Part of a small language model's weights.
Size: 12 layers, vocabulary 2048.
Training: a variant of SOAP for these matrices, 590M tokens, 2408 steps.
Each number is 128 + 32 x the weight over its row's rms, rounded and kept within 0 to 255. Layers, rows and columns count from 0. Numbers have three digits each. The size before them is the row's rms in percent of the matrix's.

# q: layer 7 attention query, 320x320, rms 0.0609, rows 38-123, columns 200-239
# k: layer 7 attention key, 320x320, rms 0.0623, rows 38-123, columns 200-239
# v: layer 7 attention value, 320x320, rms 0.0663, rows 32-95, columns 200-239
# o: layer 7 attention output (transposed), 320x320, rms 0.0596, rows 32-95, columns 200-239
q38 143:076115152166139089124121155130134030113089134072198053121084116113124161111083091070098099134131115156093183103124085103
k38 127:147134127093092129124129096123132164126185121133141157120146169198143143150068111107143138098137033139126151097178120109
q39 127:128123083140110195123092171114099143147132100149135073129104135143132138117111097146155137098134177104044140104114197140
k39 114:094126109168142120151092221096099173066165154122125103155138111158126131147106129121106109141102150142136144127071148101
q40 143:122102140132245180058101197132141065116097145120140170112121143102133159131163174070152134119126150104089124194148062079
k40 121:134117156118152098092098165119056126144096187131121118142137095119090157130127152113115136157131166124122128169096170136
q41 138:161186137136117127190165101106080099137105115109125147147154096179115100114132086143094143127055118169119141110092145121
k41 113:137149141097157127145109173034154122132164105117151119107181063141177112130131137123154175162059086134088123121081116121
q42 144:105119101137165196158107120190133158066160183176150117165145090172091098147089128051117097098110121162136121114107125140
k42 111:107147176115122122110166108160088136088176145150149174132146171112141151098164106109148135090115147183120176126175119133
q43 144:142157121145159123160131124173144120148122117167113108107176043114075135127153098107149126115128177096172149079149122115
k43 120:118152130115114142174131170141094098139078126162050117154158104089127142078140125100101126113119190071165144145118107102
q44 149:073102124139152129114124143132131086090109143085201118113180105112142133157143084121185137174079104146126132082174099128
k44 126:122077109143117118128092111092097165135104179102159074161113095098149160144125173141200161168084124124150155161160153076
q45 148:127108094105095111137161082141100096096141154177177176139159163126119138167106183081149109160161113188117140154132149168
k45 123:097132126066143090162123105116140124113148072172148154132123102146134131141103098148138134128125104142200120106180128111
q46 143:122138090083096136172114157084106137100094129151150168112160094202124165087179151067125174110071117176151113096124106135
k46 118:141124058124090144150095146124121174173140081168205101078157140121161116120160101089152094180144146169135098118069165159
q47 147:124174090136110029164143187145170087139172125149077099130179150153130062130149138142134139130104071091175144127094156184
k47 119:121154028084134134144170113147124131151094148126194087140148107141184085143139141142059083110117098116103178150127121147
q48 142:109190148170176145144118108159105126123127122132154068149132103090111167102114098102130122156154131134155146099135128122
k48 117:117179114123106138157199199166050081105087086172104098113125115146064176152110125058115155114099124102117133167176110171
q49 145:141115140078115152102147161129186115067114143131139169125126167118108135120120103134121133113106101143122138143156130146
k49 122:167129111119115136085116133133153151138090160085204099115076166105096122117138123128123078075062127157134116111168113066
q50 136:087087138139098085130118136156073165083161107115116145154130107103181078113146127070175142177144141049091129127091166115
k50 121:123087117120155112119161179130109147161130133126108170102110176093132127138101115072136097146138115127119118126152163125
q51 146:136117141175099153115118119148146164081192130132145124173057156120100108123104089160205134080111120128106143112134094122
k51 124:118095110118182158138198132147146118109150159142174189189070176137120135139121057110138113082107150084113143095089164099
q52 143:123138133112069132127125123132154128150097073141079130159143159207114150091115091102140097133087188083105148120108102087
k52 122:154126109117160135110110138141151172197067101152061162090168157123207119068093094110150083166095114127112169128108140127
q53 150:077114094100152137113127124141043144112060122106148102092097040124181145110143104093124156166153165097143151132060133096
k53 124:049082147152142091127179127052072120097085130126127099168101152110057111166166086094137129120171096175136115148137134221
q54 143:183120097132101145107071147124168119147072121139053147125115097139118095119135165075140127045155127121118122167050074109
k54 119:126131127187084140097137126165131128147151110145117134104124144115102114125189148096120134059127134117076098133113112189
q55 156:098090141083161074096173122102186161081132127126057120137089122183144147158125122127134152102106165129196172125144140096
k55 128:021122096060153150129176141194117200134124111084129085098091156146113079143125130119160155125105109095134123081101099081
q56 142:100054135121153161112142121163157163135067163100108135138145128090127097120081167109099094156139133143182141161166154129
k56 122:095109104123092119126141081121173183153122091096093126180134180158080139102172127150159154175104119133158154138086080183
q57 152:088062138113132212125133149035103115132142130134170087180081137119101150202097116126087107157187134135201125161126125188
k57 124:064087130093117170171121194100138112037108174186108113155153177171175102136058175124074109149139123059116137176133098173
q58 150:126119115158132144145076138110154161167080091091085200156128129092136145144103141149098129065066161198091115173167108107
k58 126:130126098087138150176067118149170135155105122131063097199128150084196135147134142110104101027111155148129130105141113120
q59 142:168119098124124179169165130141120092112113143168111115134133096109176102154126103093084086143145121141111144097162131103
k59 121:096157109134135151111118134108173109123159155132055144154128122141233179124159143153138127113129075164123133148117100113
q60 153:098198131113132153060119148094122148149107112108099095174137066170165134115090201169165141200172073159134138150131104132
k60 131:122097084178121104132139160109148212116127149120073112122087168204159112101098195135169104199108120185114143092094124141
q61 145:138111090154050115075079145160138149128153179105166096120185148042101121189135168073080086155136156181174174119092091115
k61 120:109161124121076112117068088050091142115181074120179110137214187160113103143183098164112150172132115147134158114171157132
q62 147:072142148116161091142094073162107154139127135134115117108147124088168085103138116172146124167077140105051098163155154188
k62 122:104133114113120171107082110148215170137126126179139103181159096119087158161099143118103113155113113163114127122113153169
q63 142:107073167142125120167099160140125136102188129119134136065152103107097145133103168078141156170154128168131132133052107170
k63 117:125103078095090071157120200133120092140113121155168120108171096135071097106047150109113117118136098148156104062103191165
v32 138:107117143110178079121105095131162133102128154130098099118105142126154090125123102162133123122077129092200121106209248172
o32 136:155112119121102159113149163110154128112195178156191151095129135156107151152204130155081142178156120102174054117077038116
v33 134:167131123145120090163168102170152102113135094172135086093162133082177136111128128154138127189138117111204115123046134143
o33 133:112077133087179122101107065136137153092100159185122175185170176093082170121128114106125144119154104100129072150075101151
v34 138:139126205128138118156097144110138166093170172112084113147132087137112124083145128099095099146107126156091150055207077100
o34 140:093078102179145098097192131106090114129130037100116136162149084141101149160100115150055169144145137122131140159092185074
v35 142:134096169181147125113133144143181083142079174152141098111141129141148124150117083116111152123132139119088095062179091172
o35 141:030167134038124205120125150114133092123178112151099164146138129098143184108167133165181085128092048150161095138075101146
v36 146:146155116134114110100127160135151150172110171124115175136113140134143095137122084077171149098106144142142085104149138137
o36 140:120084133169116135137126115138143122129134129095105130142114115113099127072079140133162132089141133121176184037101142135
v37 140:141149087133089166117125116127114111067079135155173196121104153123104179117135132173140078102130137116186125103146179171
o37 139:147119140141142074147071137171143151067129094120074096129182161110137132116092110046141133109170150136131147088187118127
v38 148:147199143137102190147154124104092078154106089102140148081159147130121047110112162135074140074110126141000129115127098123
o38 144:099034112110174123051145107122100121149135097073147133090156069105157203060122173166112120093153133129154105134080111144
v39 137:120162090158144135130120156125126151129101135045103183129152108075087088140106166128129146174108114126151128137097082126
o39 139:164168160105158120143125147088121135150131140133113145152157097093153146141134101116106142161119171117137089163140086138
v40 144:187045103151131110132157099130158131092145175181113128142117163163122123099176110110123120127139149110188161119140182124
o40 143:105155075069123147106105181139117142087159081111145121119094129146158167157173123144103159099141153137118133072158083121
v41 139:107133078168138173128139093140191152123129094187157090099076096120110112136122096131102156106166124094142131096100115116
o41 139:127128179153107145135173082143073105153116106134164122135169083137120163128131160148124090125105165084192113149223054154
v42 145:151118145159134138155138119130154107068163135152150137159178126160108134188085024143125140092171103126151135108055076152
o42 144:133143124153087087074094103158128139110133071174049071100104174120157168142111169114094167163107152105140107110090145120
v43 139:112098128128147107162157062164142174087102139141101192142168115076110052116138078153137161142133091134140123153149124123
o43 139:088131196148110137090170147098140076138128051114174159078175163086132150114158138122138160131061128090164126122100114157
v44 143:132134068168126107119112124099156155066083097167134163139147076119112138131102173148122139145143102110120157108123149112
o44 141:081148129151147115134128093115123085153155122148119116123096244088166202110170078119158118146128151061121157146106128166
v45 144:103111147110113087176088175109117161087171191153137112108172117061134088182095228132152146081148180166112126150146197118
o45 144:105156067170132151097114042105125099127141039124105151158085128150136131086126134166132119145160098134136127120122119131
v46 136:185117149153053134098113105132157128093091103083143125122201121096127103065164060110116119126122160153152217182120135090
o46 139:094131082122146093102106197155115142148142103088163139124163085130094121179186146063125105121120093140116144120099074119
v47 142:137150106113147123096154140094152115146109113143110161175078118097161012091112150108088147186098078124110129128149098058
o47 138:066183129077178115136163090137114078179145155089060152120100071175115174072201086096148167105129140129145126142101111160
v48 140:126100181056072072086151103159151094155138103201101214144118148133134112132157164107113092132078131128120149135162147142
o48 139:115131141132200099209158141114132142071157165118107080084157102107115224085167085142156078141163098173152139084104114117
v49 150:101121149096100189132124121103125149081154167079142094136184117139101201192143169105116060146102117128169126148196109144
o49 142:117110155105112170160110106135136156171165094159076143204084126161121113124035108100047147134133117140133147140135160055
v50 143:105179095131160101149180145124146154103144151131124108166160110179168092162151136124080083131117109103163123105078138151
o50 138:138091125153142157086083134145143117124133102088137191077070123127178134081136048144074113124152143112145131175147129135
v51 140:092150090116156167087069124137106106120167049095123144113126152150112105131150126142123119104164117153128132131148076175
o51 141:069107147128126170087145219038143161142140173111147131144146105135130109132167092129118152094076163114127154109194198102
v52 141:105146105064123077117139112150176133108155154123115148133163140075135115177124130071146111138094122144121099149099143171
o52 142:147103053191122184082144129101100133145074093154120169153163139113114087130125090139123110119179181166203064115143098164
v53 142:139136164122153210137115081120096143092124107083157116161127140101148115093105126192111159163156135143183109109131108092
o53 136:148104087178151094073113145125158063129214111171082099147111134132162165110068126093147108097124127177170099133167103138
v54 134:118149126140167145179147057161172112126119157163182140168186140123150132043158179149116142113154122150102106090100174149
o54 137:154181181115112120094076189133124107141111109167155155083094076109067151130108149192102101128076121136130128168159107136
v55 134:121146127145138127152104078115098140096165158118125144101068174115136174120067140148100186145218145124125133044145114150
o55 140:099134115080150122146129150109165154129152072164090158140137115146139126071167123115154149088138120122091180139206111143
v56 147:115166185083156147079101138098139093094173152076139115135112144086159185079103133091131100120109096086093141132163093089
o56 142:161084111137160150155194086114149108079128174127086125110146058131127102169130122143138179124132105121152142112126197179
v57 144:166102113102115161129070098113156151145140168126083119149124091178131099128146047142139136113097146097203065173150102141
o57 140:148136108114189100200139195122123168109130095097196138069095154138172170158153143091150110135153099081149170142162075170
v58 142:112099111118128098091093163149104125130122110134112106120162126115114106112176118087139172151067119124134112096130152142
o58 141:112158183097157063141124105116104134123116103059060071137114150135115184160095155150123153110127088080118125152104113107
v59 146:142123159132149139187154155097127186142115154103094129163078147081150154158125145136156176080085150127168130077106135146
o59 141:131103117059111081107168117116071106126109095209108116088155137117152116100060111212075123190166088181152102084161118094
v60 137:137113146192113167190113157135167144154134090110136102120123115145130134129093157066127131114098152145121094123190134116
o60 136:130145122045182110071160097147162084182131121101152109152147186105161136155175103105144124138136081144102135135120132155
v61 139:147140146144101131097129101099157131121089145142149082097152104183100095097151160063137134096147108176147167119142224064
o61 138:158133110178139151168139142091166115179138151113124184218101149099092140144085165150097124056196131148093159153081103158
v62 137:121136081121186078096102124136139110168081141140112136122164156141052078112104153129108198095123141098135051154104143120
o62 136:207065149105101177154113172148121146152181088129119170129107102141133189169175151133119129174122171164124120138149132128
v63 142:140120113117068138081145141150114063126142157095123186090191095075085155135113161153154127177088175143141169138117144119
o63 144:161162136099161209151132165159108121138060142097098091081106085075121129142113099089152123130138073081138098090109111100
q64 127:102170087172107191146133211092163103175162123114116131123143091175171136156085123149093150117129120123110134121119143092
k64 085:105073156170057210097104152164120126097160126141097156155141165147122194091054118130095175127157129097152134070113118111
q65 123:113133103113144094145172098126124115150181104144119084106142072133144135132160195145116123132072111134086121129103102126
k65 078:122083113133109179125146143066166165165140146201157092114135103161162139052111158131112146118135100134101160168120092079
q66 107:113134108121086129108146069137107096146133121147126099122151119153176154051158103132103122103144105138071172165103104129
k66 114:107164134131123138089129137221093145170105087096080176207116129099086107156115126125080114159150068041139103109154099162
q67 119:083123127158097115122127077169101130143100128161190093103133115151099129039146088118154121093170159148101117129084126130
k67 101:085117165118071173127084143151142162179068120158135112129158109212140152112105121122106130134191106115109115039129093092
q68 095:154091095122138096133158070139150133105127080163149109162126108162122155132096132099130157121159112174079127126151086138
k68 094:114140107137113130077118103196084200171087099131141158193153155129160109134139119128090107160162103079121181106163101118
q69 068:109075164133142176130120076127106144157115108172144153160102127110132164123102073070152123111174130198101131130119124113
k69 070:127142085159147135191145140092128126079127094069073151089145160158168114151140144088134111109141113135171125129142153109
q70 099:099128164160086164131145105158135148146143160177173141118128080127113196051134080121165111102199127148076124127091128139
k70 121:171145129124181061153137120064114059064176146125120106094094137081119113148150133155160123113055181183154119198106191154
q71 084:136178099129097077111126152172159205068156110128133103116095108118084118147197101184143129141055167082104126124129124143
k71 122:182150112119171087139154147078123098083160129088100139086138174181164164133131197172150134061105163198162127167119173103
q72 090:204113125100110118094101105146142175177154139137081104131115194138172166117117104178128135076079119172122107139058133118
k72 085:056166111104124147114103097059162136083123114142098198174123136107144090140147106194103092076181138140108157052141184119
q73 085:145140139107119084142107108130105138074131121137181098138140081126084130076096073137193174142129090107132144064126106127
k73 083:087176089140174121097123134138136093019140150128104134087122114143082142136171125094169098174148134136135093122115128081
q74 085:142115149173152111054171177101161129122111176137094119104111110116169180096132139048125086185100111126112130126154078135
k74 087:135116121086105163159126117166054073103112131148135085075098161111141113081107121136155078111119105139168084109141088145
q75 079:110187085160164154121138138084163131124102146155177141125136107177167130149130159140077126169070165171111120109128157063
k75 084:132139097057141146116136133144143137114146143115139105061118117085071155137161101111170137072131128118111164123158099152
q76 084:139097146110132113148197135184115069087155112103143165155144096149126167163154088110120156137168153157130088078142158128
k76 083:144165132104133111150117135164131090147114169163167100108124147112177127135147119155119190113146120133121104216163160138
q77 091:076169188130159185145100114116132130052105168158112155124087058067067136087133128113156114197120141078156134097127107149
k77 093:054080138144062108097115178190153103154119100118104125136091140140165114153151148108127119154152159100082130133108089118
q78 084:116103137138101130103152130122113151113122113136104136147183110161147136099111130109136184117138064124136143136150189098
k78 083:166123117133161147118169150115116114173131118082065113101112142121109196173110143123119146094058103163099149141069092077
q79 092:086168133120139114163128092082091100155153191088140165157155135073087089114107150078064166107138107118186120164113151121
k79 087:169135187067197155119116171148072121066088127178105132135180197103106113148153116152166132132138092139130100168109082150
q80 086:147114142133121097154141135073092102145039124119145112115146125071137154068167174134140144138199141151085171097154121118
k80 090:132086102122165164125149097153133053136204170088124130114128108158200151094143138126119111127100151175154146139132093116
q81 086:108144133155100119123139075139099118103080170084134156104151118139165178112131180148100130078104087060075158174094143119
k81 087:135130155053198145127161143054154099141099085143167093123147072092142084152126139213138185126129120187144083125113111086
q82 083:140097115147083164109136131166133117130186180139135078145072158095125147154153154053150169126133104169131139133133168149
k82 081:134093150199094144143142145072089129179152160148089141183159153140156084125131108179127139174097143077127127065112110116
q83 085:145129135042146112131162085174112159100114067155135125110109103140162105120093128095143143154208086142110149109108127124
k83 081:129126091123113179077119110119094156097121184124140065112054097052091140128165143143113142156070118091163132141188147115
q84 077:155116122144191118154104139137116115157177132126107126120077123158118166132124071097175153082125102165102140124149164160
k84 080:146084090107096109065162150123147111085115154117138178139090103182133134147072147146169173148105095113174107081166126113
q85 080:156130052165214206150125064085205067065113162087082103171179177057095092123104107103140097092111127124125132148153094123
k85 081:107147135055140063165119151191110103158085058182152162128145121165132149108163142080169095147160080110155162179059174116
q86 086:102144127165105057140196082125149140192136129155125092180119138171095136033118093061126123160151165128097177132139122127
k86 096:145180142077137206129138175119129124158142151141155072066135104114175116108109136082138142138155124140146115099097149162
q87 084:126143099097092179128174138153100163086087173109183079094110074095178143168105125168104117136118118072132116125177116101
k87 083:088184123192144079136095047109148147150125135081136149112151107134137108141129187118157083178131153088121128113134140146
q88 085:072091108189129101118132164110080128126094113079162161207175107128154126143130182125137150145125134102130082095077105144
k88 084:197105128134120183123131128134148116168145100167089140102183124114121145163123093109143128106207123095126175174085211074
q89 089:197099123141074212125115133162160097149152142173150172154142104165106145126163138172148166141135179124116176110133113110
k89 087:061154115149089144148136041132153139175141101105148116139126145133125108164163179090144171164150098108095099172102101143
q90 083:098121119085139154100144110172178160145093111086143147160152092164149191162125138132076108084099162148129111119136136129
k90 083:137130115169132090149162124132149129113088133163090104093150141084160132160082118116149116127164082121155137147150154157
q91 089:100185174151095149165115094131119106095128118067159102100093178099124142145179062172152096179159117105183144128197149113
k91 084:032128160127141164119151118156183148121118128182070132125107078181099087100144146092141114143089113107097182133153084125
q92 085:165105105036121162118179141151105190115132113137109139113135122160196114118161145169118161154120118145126160139118059129
k92 088:077157129150011185147075108122142105121110158153130063139140147153085179081087102085133150114094158122131149144150132095
q93 086:102096165157161131176156092165100138123141105071096172091132161100096093170111181144109114200157182091123104151140153124
k93 081:157149104143142155159103178145156105185061178143139104114131178120129051100183107084138138135159153125100145166105150137
q94 080:112120086154127147136111135102156093199134131146122146178140178195165120116125144097134157126114106071074091134119136134
k94 087:145082088168169147113179019139101113136155099158107085109123074130125117123149095113096108092151133168170160078081135141
q95 087:112141158149141119122079184171143118133107090132104149157149127157123073179150123111100121101132088066121185136110083164
k95 092:183086096109154133135131122104202172231147112101135156173155117130084165212121122146156122154136108170119126124114139142
v64 096:095146156082164119180161136141140151098214180105152112155160138058130163168116076144171129094119144188160072107122072097
o64 084:101126147147148115131096084035117130168155174091145125111087154117097095091076170173135085042061119202122149142124125063
v65 100:141137163200127200116110058119100079164111102125090080123099076108097133073126058096087166066125167193137160088095141170
o65 082:089141169131118092080109135146147082125114151142141185098134114138150058133174113147116089068140168175114154127097150167
v66 102:130105132135178189129109068113163058072162137155142171086089170106108082107151149108080133095126084120114169131094156098
o66 086:093107149115117180125196119164130072127177146135080117159117064061083143158148107102112130127111193091136137130098064137
v67 095:086089092122062146128128099131131188141131098128047087152117124110131133128125083086154126078122149140083127153157095142
o67 083:129111101161115083113148128089172128122161200132124088079095152166105188077195142147067132101090064129073106156148102094
v68 095:102166158089148135111123108086151126102103061080126099129125082170141161073116172139172126102154102112168182141123101135
o68 085:098101121161096099054190104091119103061127130105175087159125088152128113144165123086191160111179077109109116104088167119
v69 102:119158135204156125088130129191065077129140107145138110127095106198132073167102178119124097138088136142187164109140129125
o69 085:138110143164141112089140068162122171092136132104088143164131151069116137121054131136144130103122151138139161152118164156
v70 100:197136180108121099135119146090110196153123081168156141117124065153115106105128136145142133113174107159154120181104094136
o70 087:169103137152135086125126109104161148106100145138160167150077155111130070089092133143136143092186121094123143128127096113
v71 092:162124120154129109144116046162082093079127138143163126134152146107092155109146145154130102190124177171154089166117179094
o71 083:147122132126146140189150102129133114104151092150132166156109136146121120187176127156190147125134153183160099114171136132
v72 120:097125108164107153162061140119159059133152112123155191149129133168099067098123150197117101131144136104144128058103181103
o72 092:089087157151049142137085087205180130089069129128113133132129080116076118130096077147180078151132169084124085105125150153
v73 112:149121148077064165163129166091157161241122136127102122087097065200178092134146160110203123104115098133125177155145131148
o73 089:154110112090105138111143118081184078184092091118083156134154100149110079139114107140145136083135115108124122121142113161
v74 091:124173124139134146142153117128107137131122145166092143080118170084158152125096090197180141064102115124129069079141119125
o74 083:120092175135092148130083122033138112121171153148118170161093084130126142142111094151163142077109158130058150040119167119
v75 099:157120103093141108107124103066113139164104153086102117150049085162179117119140166136175169131114049059147175136126156098
o75 078:194141120063139118135142086119131081113081111131150108173053081155115180142120146172138084064103118135096084109117128153
v76 099:165112119081144156184104170113113130132122086129184126090120113168129115110141155125117155155161135084149123134076155109
o76 083:167133058017073141102108099147170129113152110150152098094126081107102136124150057149164129110113143130120130074107130156
v77 094:167128124156118159150171134153135179187179168173071088139123069120111174089122084150146164142117108171116100078109151186
o77 081:067161149110101099116126059170109149182134095171162159146137120166133106108091162107117108133174107156111168218164089103
v78 094:135072124124165183109155086139157124135124112106077116091095148132148112177125086082080108180113106127164090096136172121
o78 082:093150116128134110128109146089174118054112118129174160142091179101145077132122110147083092118103125125096147104120114168
v79 111:139133138186110153116083172039181136119092052113212180091180140093108144098155182129034160164128133122108100170157156136
o79 082:137072129141094139079151113124096125135135088116153144169100126095070126133167106131098129120135176161159112108142101207
v80 104:144123125099090150108180118111100167134172127140069092160051160176134183120159140136154120104116132133125140119076085147
o80 082:130142178127109172128124127121172139152107144118073147107180100132130142100104134118080128125149118183110106132101087070
v81 106:081172108180131182119147143170097111132165083104139173147142093192141075117103164128096083137134125125094210103116126156
o81 084:103166168123128094105181066153182139087122082110091113098150090117107104176105124132109208126125143104136071105096158181
v82 090:052087125063123122126129120144096137164058099108155104124065155203162177095116133090098109066110113090166173134115152146
o82 079:141182116116101142111153100135111124072101123110119139149127075119124124097171114126184113132111101150148124088147092161
v83 110:145096158152123121122196126138146215157153106158087107119145133101158138115134151059186135075124078161139119092133093120
o83 085:182079175088182162190127093099137162156100098114177151051160175134129144064131138121141169115074145170107126103181130152
v84 102:145100079068162131165104137131162138146171141123163167185098164131173075132162101131129125113147120112103139114142200115
o84 090:156096166101137140147095114180174065162100142144128114075135092077136177143139087100113113135116171064114127130109108171
v85 108:101120142165167165104098187142120102099091151100160182134108174202143055101110164160091061140146115064099215103093130136
o85 086:138146129119110171105182140194113144079091159048116144123156145152109157099146083170186116115146068122168144136148147183
v86 097:117097108131093158154088133096151107154133076108111161135111085160164126141169166110111085110163140154131158146169134150
o86 085:116138112150152146106142146062119058130179108116162150143067133127152089136140116121177130131111140168155137116161165162
v87 105:094097157146098069097147109079120132201148145121176130137132113156124121055146171192157084138087150112084124132136096123
o87 083:102110191115164097132115126105088086160063143116117096144159100172173119141126188154116126103182178083135120138085124092
v88 104:165137147129195097171066098132121106076136119178129177098181113063092103162150091120142123175211096165101092102132171121
o88 086:124121049121159153104113184181108121113176186126170065132094112135138109176120133094154200124095108135140104106128112158
v89 101:154134111153132177083122119112085179163143113133129217103069071171135123117095156146107169189132125115091098093153117186
o89 081:143112106131106113111144097181147155084121114116186171158110141107109132194210138149089067119116132134139086119102149088
v90 114:173140151140179136173110165089143069089105153147154193074157146176118073160148107144070114155097097082105126130150163143
o90 090:198150087144091154094158128133196130157146117133119093120132142145183151169134083126172110160113093141154116089204142117
v91 099:117092127141129118121107145073185102103103131132137077120152133096128099146168057149137157126097139135140116156155191135
o91 087:147145110183104104091111160139153146127128157125074130107079181133108082163147126133156099153093067095156124151160151090
v92 094:106097182108171100087174146092104149121245172181132101124181124115113171181095131156146116076106180214132132054112144156
o92 081:142185114159136085143119080120127104110134120107124130155110116117088165094114097099150083052154098166088091126124120150
v93 095:113125166133098092095106107114145127103124052135103042099110164101110135030141152152133132167194102076116130128101153118
o93 081:150115139071142110126087138117129166097135080158100137104154165158085100141154137146065068113136079191120124134119105140
v94 095:073085105134147039136150161109140115098078119133137136117169136141149151117148193135157132134168132090091142138093130168
o94 085:090094075105128137119153111134148196116068111129082102066091122112159160135132163125143116092108091103072135159125120118
v95 105:143168069179140166149106108093148129149114110137069055170098155141110176124149096157151114096164116090134095115111154134
o95 085:096156127135106149131110095100171153150135136205106074149138086089134198095122138120203056146090191122090172120152148127
q96 083:111134134158077095108120129115113072169130136132128200107083130202121102149125139170108147165114167132133170141121137100
k96 084:151113182096163059112148128181137178135096109136172132125173144114119138141086135090142148145097137160122151168083137161
q97 127:113152105130147153125172132082124131128163152144110132124107106119116151159062151130088169107121141126125165135131116076
k97 085:103151125126088120141133130137148074168153182131138153140084125126126107160102136180150133101117110094134096154113152119
q98 063:121109117178147090138150146139152095190127152128142095158114186114170109127095170102090166104113149096111159136088116142
k98 072:148174081094122174195136143089126126153193134139115099107166159100135119154169134126076139106057136134098092117088150118
q99 096:132164111185109102136120124123140081200159089112102119165133175158141127171113170139100159095079119126069159152084101094
k99 088:149164092130151095202147155089133099106132083109099047134125132138091147096156122139095149147077114094195087137079134112
q100 095:109117103142083106109114143142086128117149083105107140129131136175104117160096114157123130117069123133119124139137104070
k100 092:166091134121124130077111126144132157155178195132148116149092168163155124146101139114118108105091176167112154192069150132
q101 059:125170137137123197142164128111102164142091100094157158088081126174148112160080197096139120062149132121158161090125123062
k101 072:077111152194118156079105136185087151155046082117106190100128143157152108112189095081136173186133095099112151085175109079
q102 092:124156102157086126151162111101145132175140064065126136082143086201146170173094183143138146088084129138121124109116100061
k102 090:177143110051126067140151107144195157104152145127097147174150135076122149112092149174157121096130135149049138171159132149
q103 089:108163167133164153068135135118089169155132134151125166173127192117118099165035132107097138153154131102080163147115109115
k103 107:106106152166144168089121159180119162087026130150146135084089117097150134152149125077140157187185120144150145102122103146
q104 110:133153083127183173103152184162117102086092122129098085150140124066135122121131148076101073147191108171103146103160126178
k104 109:140152133177045122166088109116145079126111107128160112154111138105138105179150131085105141111130108155162065151080145094
q105 097:081083141095086086129126138140113111202181116109146088142104079106185111170147121159087157166159133148108152119101080059
k105 100:090162135130075129100109131118132082138166157197158133182217133140165155113172167145142157156137128147167106179148166084
q106 096:111144130162160179202159114080145070185117144139058130130128056199102107124142146118083091084153091101114153104082141100
k106 097:108113180133162095124094157111163133139134067140116117143180124126116150080098103135131118129156070030138159200134072118
q107 102:088158114154150079144136134166118134137136116116131113113125143134210142170100162153110133095136168180141143137122043084
k107 105:132095170083120141157131120179126154105100093109141099110091187143154120082159127068109105100131090147185157136078187133
q108 104:136181127118154114106068119130155128208107128134074057144081127155213145106105127149121176148186188126119093119136084118
k108 102:158155165162092079127128144133101122115083097092158112127158030135142126174136110121191079127110102128099155077151100169
q109 105:101111127157168159105120118129204136084136035098110112188133148144102168086109127157086177116155107129189155186115128131
k109 109:156157115163159158146123115114113051171097120201156103074105103172102167126101103143170089194163093135110182115115154157
q110 107:180088132120133184171113138172117153116195119068132147178125185079225172142133227102068128091088169132144165106100185135
k110 102:067077153137113108116088106141105147169108114193126140124211125135135102124106078130134180127121121150117170135134173107
q111 104:132079147139114132155087085116092124121108136151136190163096107161164131161131160112101191108111148134126146105137152114
k111 105:160179099169116160133148125132115133098146133084087081110144138182145131114139057162088142120142160191155088132086125138
q112 101:142122140127094120182060142148135090084169077168132164171123151144115143095173118136177107075092116117097143130101194108
k112 093:151121122167147126096125097096118123122129123093162146121155110151199148091106068168169192109195188091170158073099085101
q113 099:111115171142143145166137099148093160155137150124188089131148135128120148213114182122140120102148104164153175135146094113
k113 100:131168111182125115129119143137113119085162151107132200145183145084119141100172152107163160130132128138166177151078122130
q114 104:118101170128159179084127114115107066171122091140141108112074065209075103102125123135095132104078148108150103160117068145
k114 107:158140144182143131118092146121127168194101121172108188076178068068102160117042109115089128122135126130184134147139136062
q115 096:066135120147109140074163046153131117107089170171139097128154142069112113166106131146145137098159147153164074165178147149
k115 099:128097150128059128153116134107115169076141140112135170095095117108075181100153079174119153101152145125130071099151170182
q116 094:106120078124137164097087165126134113222165103122135153155098137140197118071099154174126069063089106202059144130157153123
k116 099:140122149140135148133125140128090109122115179114170127141150123150068086117187113107143119115072094132124192172129117082
q117 097:125110137111133113141168115230163130059162153134104128116140133153095181131068103107109146076154149103129168087155128148
k117 105:123109147151141112073188170122178125120133083113094156178129119068151130123131186200177131132136143122105078179166129148
q118 100:138134145094192154145087111155155133119140184149155118109072155134101143143135139197118167082123087172127161079143103178
k118 104:113097168115141100115113116095142151162103112156175149127141195167085087143165150119122118134137118118130124073149150158
q119 102:147147145213116146110139085130158104158141059134104149137153092101175118131070099141086111152147163118154117089061111051
k119 107:166137117100111078119093065164146151135111131118134065108166162136076150080163118124171093136110108133108111107103146108
q120 100:085161177087135129115114087141118184140128109133152147145112135110155158167172125112114110129170121074081089101100114089
k120 099:162168124138124048142083126165142089136091183153118084148117131142139099128150097157137171123083147105124121163099123121
q121 105:080140126052159144136117075113079091178142126078095160144135134140173129118135206100125149100173149131154128139108093123
k121 102:169160090110139144139140048151102130127118129117079161137118097159162179161073160103056120149121159161162103139129120080
q122 095:110118078187147147140141144161136145167163105113113121134117115174153123146158156124085101126103105133101093150174074171
k122 104:117119118140195074119131108121086127180156114142103090150103147054164158070197158094151085091108092146201085173069105120
q123 097:091098114133114151106066116111110154172093081098080144194070146155055108173121127080146101172172152112079148127105097141
k123 096:142165104110147153116092123112186172091120122145082130092139161118178150170118132087139138127139143147204101190135151119